config = dict(
    num_hidden_layers=15,
    hidden_size=384,
    num_attention_heads=6,
    num_key_value_heads=1,
    head_dim=64,
    intermediate_size=1024,
    vocab_size=2048,
    hidden_act='swiglu',
    norm='rmsnorm',
    norm_place='pre',
    norm_eps=1e-06,
    positions='rope',
    rope_theta=10000.0,
    rope_fraction=0.25,
    qk_norm=False,
    attn_scale=0.125,
    bias='qkv',
    tie_word_embeddings=True,
    parallel_block=False,
    init='uniform',
    init_std_qkv=0.022,
    init_std_o=0.00401,
    init_std_up=0.022,
    init_std_down=0.00246,
    optimizer='soap_variant',
    learning_rate=0.00237,
    beta1=0.95,
    beta2=0.95,
    weight_decay=0.0,
    lr_head=0.00826,
    max_grad_norm=1.0,
    warmup_steps=200,
    schedule='cos',
    final_lr_fraction=0.03,
    batch_tokens=131072,
    max_seq_len=1024,
    doc_mask=True,
    train_tokens=899800000,
    max_steps=6865,
    dataset='wikipedia_en',
)
Each number is 128 + 32 x the weight over the matrix's rms, rounded and kept within 0 to 255. Layers, rows and columns count from 0. Numbers have three digits each.

# layer 11 MLP up, 1024x384, rms 0.12, rows 846-913, columns 192-287
160162178102112105128151105064141140096135112115094108136155113058142146095159122133130138100181093190105149067143130159067121102140116185105089155141161176194154116163130165131087145118125090117135143106082121147141120125138144168122101149150154119056095139143154110093150137084151114124
145115145137104177141144103126047178078106152135142182133096166139112121176132137105143081165115082128062137105108124096094150128160067174150126092156090190109172114070117164116060146151125156067134135160168187155110119134116157134121168071174162082190142111129145121082135139165105135087
059093167169131131136127129126096157132153122082137226136131140102128168152154154088124123152125148131145102197160134109143108148134084177101147155124143141102201132099076124092156069146121083126158123161136146177123145106073146137152131091164115115092116103152171168147203124089099130091
102160120099182102114103065102121195080126086158178095168143117123109131065079147064123154061122159104082174149097142146124120143143084129174091173171111113145118095137113155135076143138129189155135142109081104094189105180135097100119140083092101100117154152128113136136148127097158180129
169170137104115103126097171141151123144158103154145128120122080141139134109125064132142090111145105137090143156144104098106100081076133142178099114124148070151166105108124108106110083098159129137122147113063119121240105071158203126141121126075132084123131093135157127155109155180085165091
114133168104057110158078184148148111132127136135106121158130165059185144107185094107172107136080130136051150128182145094110118117110085145105121098106145081145194088134159113096127113166154089093093074093123124156126094127174148185184141135101140106171132069134170125098157160148143190173
168099144151117112113102141087103072130118136164078108176187144139125106110193157129186167130156101091155167095107133074115053190138151166107111147096184116125191090163156104146115201103121164122147071126114047154112173127111063109089176159069107143103117145128112182179137158156138111135
143143086103106179137143100064088110094136135083126165119098134120093104106059140107072135085122085110136082095118118097153128191098096100121124080088121125116128136102123113081128131090130131135068131137106141111096154092143116108100138144096085097108190174102126129145133103133128063119
154144144055128104099131145138114131126162181117121144113138132160157172082109099104198135132113133111088147118105094170177167166077121169158160112102144089128149117127121083135091155134182152128132137127158116147162110168121221143115088231130135138173092135160155110124133064147129106125
160134077173126125165171161140088076163153191160086071062175065080095116139143181132121167111149130106116158112215162128121067154112124158144142165119130138168115088166167125139114105107108085134123127125139170124150144114154126097130115105153174152099142203163205081063116128108092180183
118130128182076138180121117122148082070120088115122177152144162121125127176110151131127164021074117124070128114131095084163087117114165144119072098127159129170139093168121145114134168147121168126055189144108100159123100140124097147152078176118117196230157147105123147136063160117188116113
075121123137100147153133131157098143124130084088167131167128071090150153110114134162149173115148116143158154182116109125119201184095161106167118171085140143164129114153115126153175143138148134104084100149054142120129133132091046124147126165106135143166074108120172149119168161121184080143
163165088093055049146177059083153126067079156153059131148115166124102091113131127171139134044131116074074142102165185065112087101144094156047180085106111067142096130145155122063106123093178141099064160106122118214139101122064151128039140039144167111095135120056155115098106144137053132117
129133134174156142153105141118121218110116166093101133135121163087108125131117141145147165147117141177124153160129160082106137132125146094140116191134115130131126113115118074146113092154112109081105145122085135169172131091121048147141170184126144151123085113093124119149122097180120098109
126168109135060112128205142149098129137136118070122124090146155123110053147134127140141062139134120132094127180148146147080101179128154156122127145115113124080169107135121176126110141114121069164123109107114104132145194169088153103191133146091136133187142122140114112127169104085132104090
141166144142081187114132136128127105173129126161158116165151182114113232150105099113153129195101134098128173081090112110143162134116141181174128109117167089107124123124061160157104105106094128150075098165124130103158135076131140153221176148110144160101109088102154125158105128161168097107
079109082082129163086109121113164145113172100168104148100087149142092093163114135064139063153103090101086129197088147194143135165124158127059155184147099069146082097116150158208157118136113147172088151123099159111133115068126131135148164109096069122131128076116155132111111153133200061109
139120145216136133127167129117091115122098143136137167118082136141132151136156154127162136186124115217151175146090098135160139207079108155188166088109146141108133136179158152174118156136100157146128161112165178146194185144141105137117115106103144114155140127100165174155135127172118211080
113123196131087108122130109145158145130162106186162145083121171070028100089166069156114134124138192163160110157082148128137120088111171105084132194129097120098104106113142110065138148137134183139170130120080161102140160126126144085196091130117116069115155112112073132104144127083129171085
171092141108124167135144128189099140113136114079087145123149146107107118123139122106202131117147158186161112093068142135094097150133116141118115182201099134120117156147114105106103121140108166147104176146134137198149136142156133165142159105117111153132160104097125121136125163109116126145
165082133164122130120116149105106184145180058120047208136126125064157145115158109155154129120160103090092194178157115162130095130049110138129155203131055117158164155154095126060148149171115101069153096102058159141123135160122156165082145099131113159144096116156047096130172121178094124138
121113179163158138134164131141108105177144152107122121154125097104127195168054096145131209122127135141109088119130172115144143129152130131157119129173131136069130163131173133143185160133174102144113159111161114114128167172147043128108157163136086134122102127152102123162175059103066098142
101124092123094164134112061095115122160072167133135130121119111143131137107123118110088130166076099200127081131169120216098100102131163100151191118136113137157157117067109114083096089116156074135129109149124109119156144141072168157122123088131173156142112081084106133127098145159115118078
114107129135132160138141146131111102087134169138110085121095118149110113145129116197120170072148127126147097118100119167105140194142092173125120144185094126157101134098141158091093145133140166096108089092146143097162135192202100103117122109214156120140134146053114126131080140121060119161
120108109109093103134113154126156144110158131095083171134086108140163107074131119131125131087115198234154074210172113096103128125208145127120113145178166186186113122114099128212100125175173093141167103070117131103157111190208146139121059132100161129088078094130093135144134171110116122174
116110121163130146138120139154125127111103108077135054095186145095119112130134151153140154189090127141156159172097080139113090137105146119151112134204122136147158096153123157136095115099135096165170157100090124126138161129187138111155110108152036056106190137102102097117132134147086128125
122123127137090110118111169173151124189113118075088137165174190122103165110146122152114106125122117157178135136109136084099100143139158112173189129133175119161088117120151187097134114106110133161107115135130153066109161143127106144139144135119096134137174123123128118185138166107135166129
060105102154136081144087139120095114124142137132118125139082184126127189148194187122090050087172119119135144095114165156153146142091120091098131151132131140151130180142169150155153144109143080115103167125113154128175184151118113122139144091151167212128134112142163179186152102171115173172
139159146119078128065138145179105116172156149145127158157108189145175108175177141110077116141106097161118134143149127101135073142169158129143103083078130154102167129073195133166108099130104156109070076135120121156120114145079141137147162085107095122147170144141115166075197064075146125139
133105122151152066123095127169213097167074117085119197161134146151172133085085115096158118086096139124115131125131192124125125118131151138094141182130128138098076144131145085159135141100124175142141177141132154070098115088133161178099117112117138171087123114181170095191109105209102119136
120185118135141148173156179150111186095190108234156121116124082071152148136148131112094153105118106145084156122110113171113135079046122143093120148076096135171088149121143121109138135112146147142099138083199184163102060079128115112158147150122165165153125150088140097105068085155064060126
142149150099094100144144166129167144156173151173171139115131118095056170097165102173136135121117139127140122106182135084133200155151168083170119165152174136120175142149144145069079164117069125071108115104151179175118156164168122111165130129151091097147139128104045109118123150105188151165
148055101132119155099120167094165167081116150186133147138132146155170182105174121156121077122113093110131152136089129110153094132086148075190133129111150120151133115085120118164116093150106166151060109143129065116146095143150150119154112147085144167103143116090096159140141099106189117105
144148136150141120192062127129113109142109146093072130147175121054114141118157097103143114138082140092084139103143122082040082100095115140183175061142152189142128102120148100103122143153130133205105126121056158186138119116070165189187094074144137156141091126170064104151128175090115166128
113088120159105163196124140079090072080138072086130107097090098099120118178083149084136138091126126128110051091139091134130131136083163078121166151160138100109097076115127116201099133176166201104067096140117172113147140052116059018115138121094107162094121131111153132142161137119117099135
134129142038098132187066159127117174103082142137075157170161128167119165129111122164102090133113132139140070167123203161124121168141059139155146143143126158146134145058140094141088138095086127077128136144102161186166104136162129192173146142141136123141135098100116122081108167172133143123
183126138148185155173116132070142132180124110159175112144140134151085166141090066174155154160212159154096163148138081141117123111108136090129175091133146117141137129135183102134131093183152167070121127112129144145121092147095108158148038097111187062142192162185136117148131132125147155054
136084161165074180166077142170105120153166144068115126136182183110111075134130151112097169135116121087128134079118158137099162069158113082152131132118104198141122125156091112146142106165102118138152119099051157138066172100118122100135129109149088169163175160168116124151171191135175132172
127158152085151153083150125129100119065126175104141114129137071130187057104121096090160141093022141130099125105074115096078158162140119108154085104120142124167114101116093065170145145130084005158178171191196198120104145135197199159107157127116146139071103107082108089113107099108139103166
091155107061111146167151098106169116129113150085215111132125101143125153078116121121155141164106185100076168139144031102129066106130063135092090097139162155105122113130070151139124096140213095114199157116119129170119099056197091128205169174162072130129100119136212151190130118075088096084
150068147097077133142113137157106166160173125161140134152149120104126109085139154106097147136114123106113131151151083127094138130119185146064153125102125153086141161086147112118132121135128106112150145124102123171126163078108122140132126090189120148117143106114129140104155111146120119130
128178137105101123143127142152160126106169076152159117091170129131184129114166111135145085161145121124112137125097071161177106115151166157138160117111170149106144109145171146132107115124125100129131114109094142106195133126082092126079140138155160104175079161157165167098116117085160102100
146106101127129146108150165160114137135151122150114120115173115189179084135069133147177108133105121075113142082143140101180208147042198136087155087156101146133130089121101129088144121140124084148113173127112154095156134143189131153083112116120165096091168148086208146179158056127074113141
161094070097142136085096163090128144162161131149118145087145154205153107151132131176076080128109137098145140124155160124122145145070126151089064132112137132112065148126092137115129148113096158129120220138149093104144123180190096163119149134166132132152131162137109108110137053214118113142
141192109124154102142106134167153085149098129131127144157107139071093142135178113186112096120120092117097094126174124092129111117096152206150175146121122160108124123108121137121123170139088184180136120109103133114143106113106147091114171163146109131121116125122105118166192116147203154110
105154075120169104132073109162134100080144130103187121114119086155113112203113175096095152172083156099128142168126131116131085167123131155120106167088135146110110131143078139135131175118074105114119187168125140121089090150084176129104126028095160109186084149068133166144065136129140154139
148185142162160190165171128135104080085112186195154153132082103157118117123094160152068121083192124139155132188120133084130099118143192077147118154122117150074147160143097159178144091168138103118099105119118098094145149126149135173124204126183109194072114148136081141151060154073100151086
137124132100108126093143162134126134147131130136142107143154080163122105135080116140113161104136124105108126095167156160098148129127150168125140184124168162101121138143167150077121096189111134137108157128144136106136134143147194126188112101139126126138127112179122131157165092140113154151
150178081123110102123116133125151142126110154132131152079174098129114171161084106106067061118129110140125119128133096098159075151116144134089141124121097127166125102142124100141134170186161157175182100095150146125183107100165111104135162109111188104121133159108139166186083143131086066121
131126156117120154143054135123070053062088119122116090143141124088095155176093125100120141184189098133097122081090065096156123111102120133104153083150190171124111119133177173127036115152049178120101154145129134102094097134130145075158154024166098108128155112187126069104170143080100130202
107147139149134136014104086124152083083119103102119151117169113123134058122142133131124102106158174121123112107163196132177056092145187110130150152156151111196080152140144123157238158052094180113118181119144162157087122112082173140117107085192159159144095135124145156158155139094153151169
111072168207155104165203149098129170140115159153097152126114135122101135150118071113153100153133111138156169136191178118147117126127159146135145133171146101123119100207153177116149204139175147116126176099081124059133079134109143101144139142082169171144225142108150091155154113097139163143
160060141099113081154186195156148119156126159100138132148061193140118153147091091149148141093112117151097143180171097173097131108126099110121133224113176140161186075106128105093070086138175125180147153095143130091159134147132101150207110147124109161103053142091058116108115126118086089130
060135094088132109105102043214159072114121186144086110150082066146070067130134126073196214116102176102203087094096130170106083110168146158092113128066078092149164171058164060122119100127118113144112088082147172102086123097186156183139116105182121081114131164116161104161206103152134075128
068125208135134073144141134162157195141125140174120151143108127142121101079114097165105147121135161171143106077092108052142138138139183116166179048096129167064180126151170094122082127151159074118112180111104184170058116149110130114167144151132076130169164129102121074154150077116186174158
078157214092143103162120077116146191148164130146154127103163143149134081111124164098190143161166159178135136150156129117109156115134156145181162139181063187079097124144175148137119106155122137146169142141098168136110142124141147137164155120106104011096116144142168097149103107097097081127
134113131150075097072195149182122084067115109116105086104138085141142112095138141158118134125146132120108155115079121118164123158186125110100113104127147149144112057108107134123099135078076078163166119208118125078204152107168153059103164056088128185114119123126073097172141121116099077102
112129091106186147102114081133168075131163133150129114110068105081114093146147132066149117162062097188119134167088099155149108097050118136095105166153094122086149148112156131179092130115135162151147122197161113087090165150133180148125121030076106073095129048066089129111152132124057119125
133109155171074106161161136111125178197115099150095165112157138093144106145151180071239152137178150085048133144059136135169203099115216115126097089078115126168116120115114154101083117165137116130107130163090102173121135117127141113171149126135142075148094138118156157124088069101102139137
177122129164096134151082145115141123083174098099093103179070141174159169130116158075150108139122118135083086136120139160111102175143106120172115128173104083173102137114150135145154114128160132113136146122136145089101133165117098171095125188147161104130098157111154089147092153120128098101
197101179119118063077115123153111137085089131140109136088093096150077132097203170109119162173194050145140088081138157073173135132139110159220154137042171170172077120102125074116162173117088151177084124173155115136111133146146158166081123124162139139153047144130109127168132119120122163103
107150114131106126132071147136192144185146092131114110135131113153180169081149109079089046110152096132136165108157123136114150154146127099137099167118146129100109104124142120167158125088103104089085154125171138124148115091119046129164082110134107170140147105077148138164152110083169142116
172043125170121151143156085137160153184139133080099120111232055148074138154149143041100098090121221167085155135169159127159190080139099201150161115086182180188081117098088146185173175138126148114108089173157109099091142060045104106181103145136146129099112118123125150133193139132135103147
167076177141112110070114126105164115173077077134093162162171147144173130152171114149150048183170053148163158125094107101098096128074123130115118188073129163154124116081138149112101147114116100167154101139119091122121160109142154113082144144149150103110096164158089153087187144120108127208
184196154136087096132113112140152154064138110139119160079144079196147113128048117139161096171155194112049105088141077160136159107073109136157100048177103188169196141123131144124201108124158077147150097165082133170082127163078135120100142076170114191150138119138090147143174070124135137090
083197189105162124093084168176146168082104116125084107195193096145108146079098106092193145148102144178167187118100169147206147146125168166118126106152134111097101166125143132203181167134122182123125163104222226058163080141165058078140063177131132114155103093103158148141125103108215124135
118111104190175105126147122165085179091139194068140096089131130147110118192143153091103083175179123175103119126088070159160106086155141096162185142197136112170092182145102105102069120163111105069155216131167156119087184088172151174081143140136136133087150159135160150091126108157126130132
082142107072110108165088085123182145122160185159101133126163134086139112141149148148107091155118140138164082171135114136149191138188129153173119167132124099151150196066080142130142108115121150116135103147118147125130109080137114132116129131170124092134152118135112135124110101153140141125